Each number is 200 + 30 x the weight over its row's rms, rounded and kept within 0 to 999. Layers, rows and columns count from 0. The size before them is the row's rms in percent of the matrix's.

# o: layer 12 attention output (transposed), 96x96, rms 0.0742, rows 40-56, columns 0-95
# v: layer 12 attention value, 96x96, rms 0.0827, rows 41-56, columns 0-95
o40,101,230,248,223,199,228,201,189,157,174,289,194,166,213,202,216,242,218,205,115,166,158,223,234,213,181,184,157,164,216,234,274,235,178,183,192,178,186,182,239,247,188,207,239,203,211,210,208,194,224,197,208,173,224,199,172,221,224,240,214,197,236,179,161,169,185,239,205,202,184,189,181,228,153,220,211,246,156,152,185,177,242,180,165,261,156,220,147,197,180,196,202,213,194,195,193,211
v41,092,207,243,200,215,189,161,179,244,184,232,187,208,202,200,199,191,177,253,226,219,177,202,244,208,201,203,203,146,198,228,205,151,220,193,195,194,245,208,171,205,195,187,235,211,215,211,163,156,185,202,219,159,216,210,213,206,160,193,164,218,246,235,153,205,159,223,174,189,234,186,172,120,233,193,209,243,172,178,284,217,138,154,242,168,217,177,180,171,222,205,178,232,163,164,174,276
o41,097,170,227,178,188,194,197,180,205,190,187,175,133,216,216,153,233,262,186,215,266,267,225,251,197,187,145,201,180,189,214,239,215,178,164,198,203,106,219,178,219,188,157,160,198,189,216,176,195,189,226,217,239,171,230,224,242,206,172,258,223,177,225,241,186,185,179,197,210,191,272,204,218,151,195,228,189,201,216,146,216,230,209,191,179,192,199,174,212,168,159,249,197,204,179,186,174
v42,096,198,159,220,194,226,170,237,246,155,189,194,182,169,170,212,222,190,202,204,206,214,176,239,206,164,189,234,185,207,172,162,211,237,170,233,180,211,121,220,201,185,192,214,212,222,226,237,230,257,163,143,226,208,193,200,228,185,204,229,185,211,285,239,183,184,217,240,151,192,187,234,195,214,210,205,206,231,224,111,183,248,198,264,218,237,196,206,257,224,176,248,191,223,210,187,181
o42,097,217,155,224,270,125,237,220,200,182,191,196,239,172,177,168,197,153,216,136,211,160,205,171,226,205,279,208,196,211,203,248,212,202,200,130,210,237,221,205,220,237,218,211,174,200,152,192,183,242,205,197,156,184,171,186,170,215,259,235,178,219,181,134,242,210,240,193,223,216,225,185,216,173,210,165,210,188,187,217,172,213,225,222,203,203,201,205,132,182,200,195,166,168,191,238,222
v43,092,230,241,192,200,133,171,243,127,254,149,191,152,191,216,228,182,225,219,235,192,225,236,161,211,222,234,240,205,182,252,192,216,202,152,203,205,218,200,190,207,157,210,224,228,177,184,163,214,169,245,205,255,221,196,198,186,189,157,197,150,223,184,201,208,233,171,179,211,220,200,156,208,222,198,225,270,158,171,173,169,203,202,205,257,167,231,168,191,198,240,153,173,189,153,218,203
o43,098,160,162,217,125,253,210,225,202,227,208,206,161,194,219,207,222,198,189,202,186,212,184,219,188,172,179,185,240,169,190,212,182,213,212,248,208,142,200,231,197,252,191,177,199,187,245,236,204,219,180,232,185,141,178,141,211,225,209,204,193,199,149,185,173,198,221,201,192,207,232,202,219,171,184,241,171,221,233,207,256,140,171,228,141,234,160,277,213,235,183,228,271,183,192,194,164
v44,097,231,251,261,166,216,170,184,266,204,172,228,206,223,199,222,181,204,210,205,241,169,235,237,167,196,221,201,258,225,177,184,186,177,206,194,223,242,217,191,145,185,227,181,234,154,210,199,229,188,258,205,192,192,228,213,169,174,224,213,212,160,265,172,209,252,165,215,227,203,203,193,198,93,205,158,245,202,160,161,161,214,223,192,185,200,193,190,142,184,217,181,179,183,213,221,199
o44,103,173,143,210,184,147,209,158,156,190,213,156,156,195,228,222,226,187,196,179,172,258,212,239,191,190,182,227,216,122,172,191,237,226,251,213,169,164,158,234,237,216,184,178,173,173,180,204,172,229,243,186,220,229,180,154,214,208,168,173,202,222,199,215,210,200,225,211,195,211,178,163,236,290,182,204,219,210,230,251,224,217,202,197,250,151,200,213,244,164,157,171,208,226,226,204,189
v45,104,168,193,244,211,191,216,152,173,166,185,132,190,200,170,136,187,196,235,202,248,197,221,208,206,179,156,204,162,217,217,172,210,237,201,223,254,198,187,226,182,190,179,229,232,175,186,177,217,183,191,165,181,201,245,152,223,193,193,208,213,202,230,214,154,190,185,159,175,177,172,209,156,222,241,249,170,206,232,185,196,222,149,285,193,202,172,226,213,272,163,251,176,248,239,182,182
o45,113,233,202,161,240,220,184,236,224,160,204,236,176,198,183,223,276,208,181,170,183,222,204,139,231,230,176,182,182,210,190,222,170,180,176,140,150,254,200,159,223,214,194,248,211,224,215,216,197,242,178,192,145,162,189,208,190,217,236,222,198,197,172,190,228,211,235,223,208,225,267,208,229,181,162,197,237,236,194,215,181,199,153,211,211,196,231,131,169,151,229,219,218,137,160,176,194
v46,091,266,266,186,204,173,235,187,245,171,199,216,190,189,142,210,199,262,191,159,197,232,198,185,190,224,210,198,196,180,168,255,213,205,182,239,203,217,223,227,189,201,264,226,195,212,223,179,210,184,237,175,196,234,215,206,197,226,162,187,275,207,215,254,202,251,186,194,177,172,173,194,144,167,181,203,148,206,150,221,203,192,138,182,205,196,177,186,223,154,171,145,166,239,190,192,245
o46,091,190,195,223,183,120,180,231,197,166,198,181,186,205,247,229,80,184,188,205,247,190,221,181,162,185,161,192,219,188,257,166,234,199,165,193,211,168,218,239,206,209,220,174,175,192,237,225,262,253,192,216,172,236,189,242,202,221,227,207,198,188,214,184,204,156,202,194,213,221,239,172,213,250,260,257,223,207,187,197,162,176,212,173,225,200,190,152,200,215,215,171,202,231,190,168,180
v47,092,174,150,240,189,153,189,197,147,228,159,198,238,181,216,153,169,177,193,213,200,170,210,203,210,221,230,164,207,174,178,257,210,239,215,168,208,257,172,193,226,228,165,227,212,179,205,153,257,164,164,192,201,184,223,175,226,192,237,181,218,172,151,222,227,198,167,262,184,143,183,178,214,159,203,205,232,173,208,207,171,203,254,184,173,184,173,175,247,223,143,183,213,174,139,240,180
o47,090,208,200,187,202,233,190,187,191,230,224,172,183,209,158,207,318,219,193,223,139,242,140,201,180,177,186,190,200,201,181,160,158,200,258,240,158,226,170,196,151,242,210,169,173,224,199,271,174,197,220,163,199,181,191,177,182,219,173,176,179,193,202,132,174,214,224,189,201,216,197,195,173,212,183,221,172,227,246,183,275,184,191,177,240,195,204,205,222,225,220,165,194,249,211,220,195
v48,098,174,194,176,203,161,220,164,170,226,214,200,165,237,197,172,179,245,231,178,141,160,185,188,190,219,239,233,236,215,176,142,229,245,202,252,176,202,197,251,214,224,177,174,204,276,216,225,184,227,185,227,235,212,229,201,211,169,189,163,238,185,201,186,172,160,143,167,155,252,197,240,209,208,219,198,230,179,186,177,237,219,144,169,203,196,185,151,200,154,154,172,196,205,236,188,247
o48,106,232,240,226,220,195,192,155,222,206,169,223,195,222,212,239,117,190,198,264,270,204,192,195,161,184,154,162,189,188,157,159,162,212,211,190,204,227,190,201,160,257,201,197,230,148,198,149,164,200,153,202,194,168,199,165,220,246,199,242,189,149,193,201,229,235,230,167,226,181,233,173,203,230,173,201,156,209,266,218,174,202,227,184,264,198,191,179,198,210,228,212,214,216,186,232,179
v49,097,229,218,184,205,220,239,196,229,202,220,227,179,175,146,165,180,268,210,197,147,177,191,168,199,233,242,230,272,213,197,178,228,163,176,210,186,169,207,189,187,219,157,204,220,249,225,257,234,189,202,217,217,218,151,188,163,238,216,141,256,176,201,191,222,194,166,210,176,262,205,202,161,217,201,132,181,196,171,213,183,218,187,178,197,160,233,147,218,178,210,150,203,181,239,185,244
o49,102,228,228,191,210,154,179,157,203,208,171,210,220,242,243,217,111,155,230,219,265,192,190,218,197,189,183,166,164,187,201,162,180,192,198,225,217,179,169,259,169,227,259,177,224,135,201,145,165,215,199,215,201,210,255,212,220,201,186,202,170,138,191,211,237,199,193,159,213,150,192,177,208,259,208,218,204,202,243,185,198,190,250,169,249,187,167,189,162,230,229,213,223,210,203,211,179
v50,084,175,186,209,202,191,215,162,225,209,194,212,176,202,117,195,169,166,184,211,153,182,217,167,183,206,188,218,230,253,199,198,206,243,177,168,234,211,182,165,167,224,220,230,221,270,235,221,236,214,244,171,222,248,206,244,166,174,150,161,241,182,191,140,206,230,176,175,223,250,183,215,204,200,199,146,240,266,167,171,210,192,198,197,126,193,192,146,195,192,159,212,207,184,193,207,198
o50,084,219,207,198,171,156,222,155,233,170,196,175,231,224,257,206,139,232,222,214,256,208,190,220,214,209,183,218,154,147,187,152,188,214,222,194,150,168,162,222,182,230,206,157,214,161,176,171,129,222,205,183,246,208,243,208,232,206,227,221,186,177,202,200,231,207,169,220,213,154,192,177,182,258,180,166,216,218,258,192,204,191,241,167,245,195,165,177,171,235,221,195,242,230,210,146,226
v51,096,188,210,199,199,236,179,244,242,190,239,240,248,207,172,145,206,238,218,194,193,131,139,252,198,177,225,199,271,183,169,216,196,199,193,245,183,244,239,202,205,235,257,220,194,187,163,197,162,232,240,197,189,199,156,183,216,193,134,138,175,214,169,245,179,193,171,181,159,222,254,246,172,214,216,165,183,173,188,192,203,182,164,221,197,233,203,214,167,190,194,198,204,236,191,220,222
o51,101,220,216,220,294,201,158,200,162,194,190,194,155,225,196,234,164,153,182,264,206,204,195,155,165,164,223,188,202,245,124,221,187,158,223,188,221,143,175,207,244,217,178,233,212,223,180,174,213,180,156,166,220,209,224,237,235,221,194,249,165,187,241,180,213,156,221,183,190,208,238,199,215,201,212,227,204,175,221,217,189,237,176,205,234,162,193,209,229,197,183,181,116,195,231,182,193
v52,089,195,233,215,171,205,195,175,248,230,213,213,232,218,173,161,222,262,184,210,208,192,227,178,190,191,146,185,215,227,224,233,191,193,182,195,177,259,280,211,157,214,207,177,136,181,205,223,140,165,241,135,217,192,218,168,167,211,195,178,205,211,237,228,160,171,171,151,229,213,204,238,205,199,239,152,162,257,236,179,251,172,196,222,218,206,183,208,180,185,222,138,171,195,208,204,218
o52,084,172,154,163,245,208,182,197,205,173,197,188,169,234,159,225,113,148,226,211,195,206,234,223,180,180,238,191,206,148,198,224,234,219,204,204,245,159,225,176,268,168,220,205,241,212,192,157,211,195,160,177,185,237,189,232,219,175,231,202,212,207,213,234,212,243,211,275,180,207,228,159,226,160,236,189,223,168,154,213,166,240,173,213,175,189,222,205,237,167,166,236,231,196,218,202,156
v53,094,165,167,206,205,155,267,194,160,225,168,196,221,197,219,245,222,205,223,233,178,193,244,120,236,221,174,228,204,194,187,128,195,180,204,189,214,199,158,254,151,221,166,245,243,248,199,216,260,245,113,183,241,183,210,197,167,197,194,182,221,202,176,182,201,213,221,217,198,246,173,220,169,159,153,163,167,195,185,246,222,193,196,192,210,203,206,200,206,170,229,199,230,205,201,216,206
o53,096,200,203,152,207,227,155,190,246,215,154,228,214,168,187,178,234,217,248,209,240,112,184,199,216,211,190,194,167,187,217,177,246,202,226,245,213,233,154,157,208,251,213,187,183,192,259,196,142,168,239,172,171,196,166,187,218,225,249,159,184,226,187,205,199,235,173,157,239,181,154,164,214,252,196,164,194,224,212,189,244,200,249,205,192,171,189,204,216,212,202,240,204,181,142,230,201
v54,087,210,200,183,207,243,212,182,198,147,230,208,235,164,189,211,224,265,195,231,199,162,172,223,235,238,205,212,226,194,162,163,247,223,180,224,145,189,172,188,192,207,206,170,163,208,169,181,202,210,161,229,232,194,150,181,222,215,193,209,172,222,245,182,190,188,149,214,196,177,258,234,170,175,178,148,233,175,171,243,205,141,200,132,149,142,221,197,246,239,194,234,190,203,244,218,229
o54,087,215,263,214,192,136,194,177,206,223,207,187,148,214,217,178,271,171,184,201,233,169,184,210,195,175,171,228,180,226,169,186,149,181,205,199,224,184,218,200,185,244,232,229,214,227,222,144,170,174,219,212,182,206,199,231,206,198,172,225,257,154,159,170,231,213,235,189,176,164,138,209,230,223,143,219,138,169,285,207,189,224,170,205,218,162,190,177,205,181,195,173,183,249,219,216,215
v55,098,137,181,200,181,255,182,197,198,206,214,239,211,213,149,211,214,195,224,207,257,208,247,119,274,195,251,218,180,208,249,239,207,243,180,211,202,235,193,223,201,157,214,167,183,204,205,193,179,208,223,211,191,194,153,218,152,244,223,177,198,190,257,202,155,198,234,201,231,187,238,166,207,145,193,236,251,173,164,161,207,165,207,158,221,146,195,176,216,177,201,201,190,207,234,193,229
o55,098,217,185,194,179,190,215,200,213,201,168,190,208,174,251,204,253,137,146,190,225,178,201,247,152,242,228,193,243,203,158,177,164,154,157,171,243,146,176,198,171,223,174,183,203,210,201,184,191,191,249,189,189,235,236,196,195,179,185,221,228,206,107,212,201,256,221,198,211,237,191,197,216,189,260,159,194,246,182,195,184,210,185,262,165,225,229,272,190,183,201,209,183,217,192,187,164
v56,102,181,155,249,172,158,154,243,208,251,226,188,224,224,206,175,182,191,174,215,191,165,159,233,207,199,185,186,220,174,204,145,165,244,241,201,213,183,177,213,197,196,188,199,216,179,210,194,193,239,199,231,143,216,207,222,174,230,212,199,147,217,184,251,171,169,197,184,187,222,215,199,212,210,232,210,186,169,152,249,263,247,217,269,193,169,218,223,175,250,162,254,266,206,231,154,212
o56,105,181,245,166,270,206,197,167,217,172,153,197,201,184,171,207,184,199,221,171,235,187,199,183,200,224,231,214,186,223,146,270,209,193,153,180,187,148,217,113,179,186,180,210,240,206,191,221,184,185,219,174,249,161,167,184,203,177,167,166,191,251,245,246,201,220,220,169,203,213,226,215,218,197,240,241,180,183,209,180,201,196,205,258,192,234,189,167,228,226,201,252,144,156,216,163,232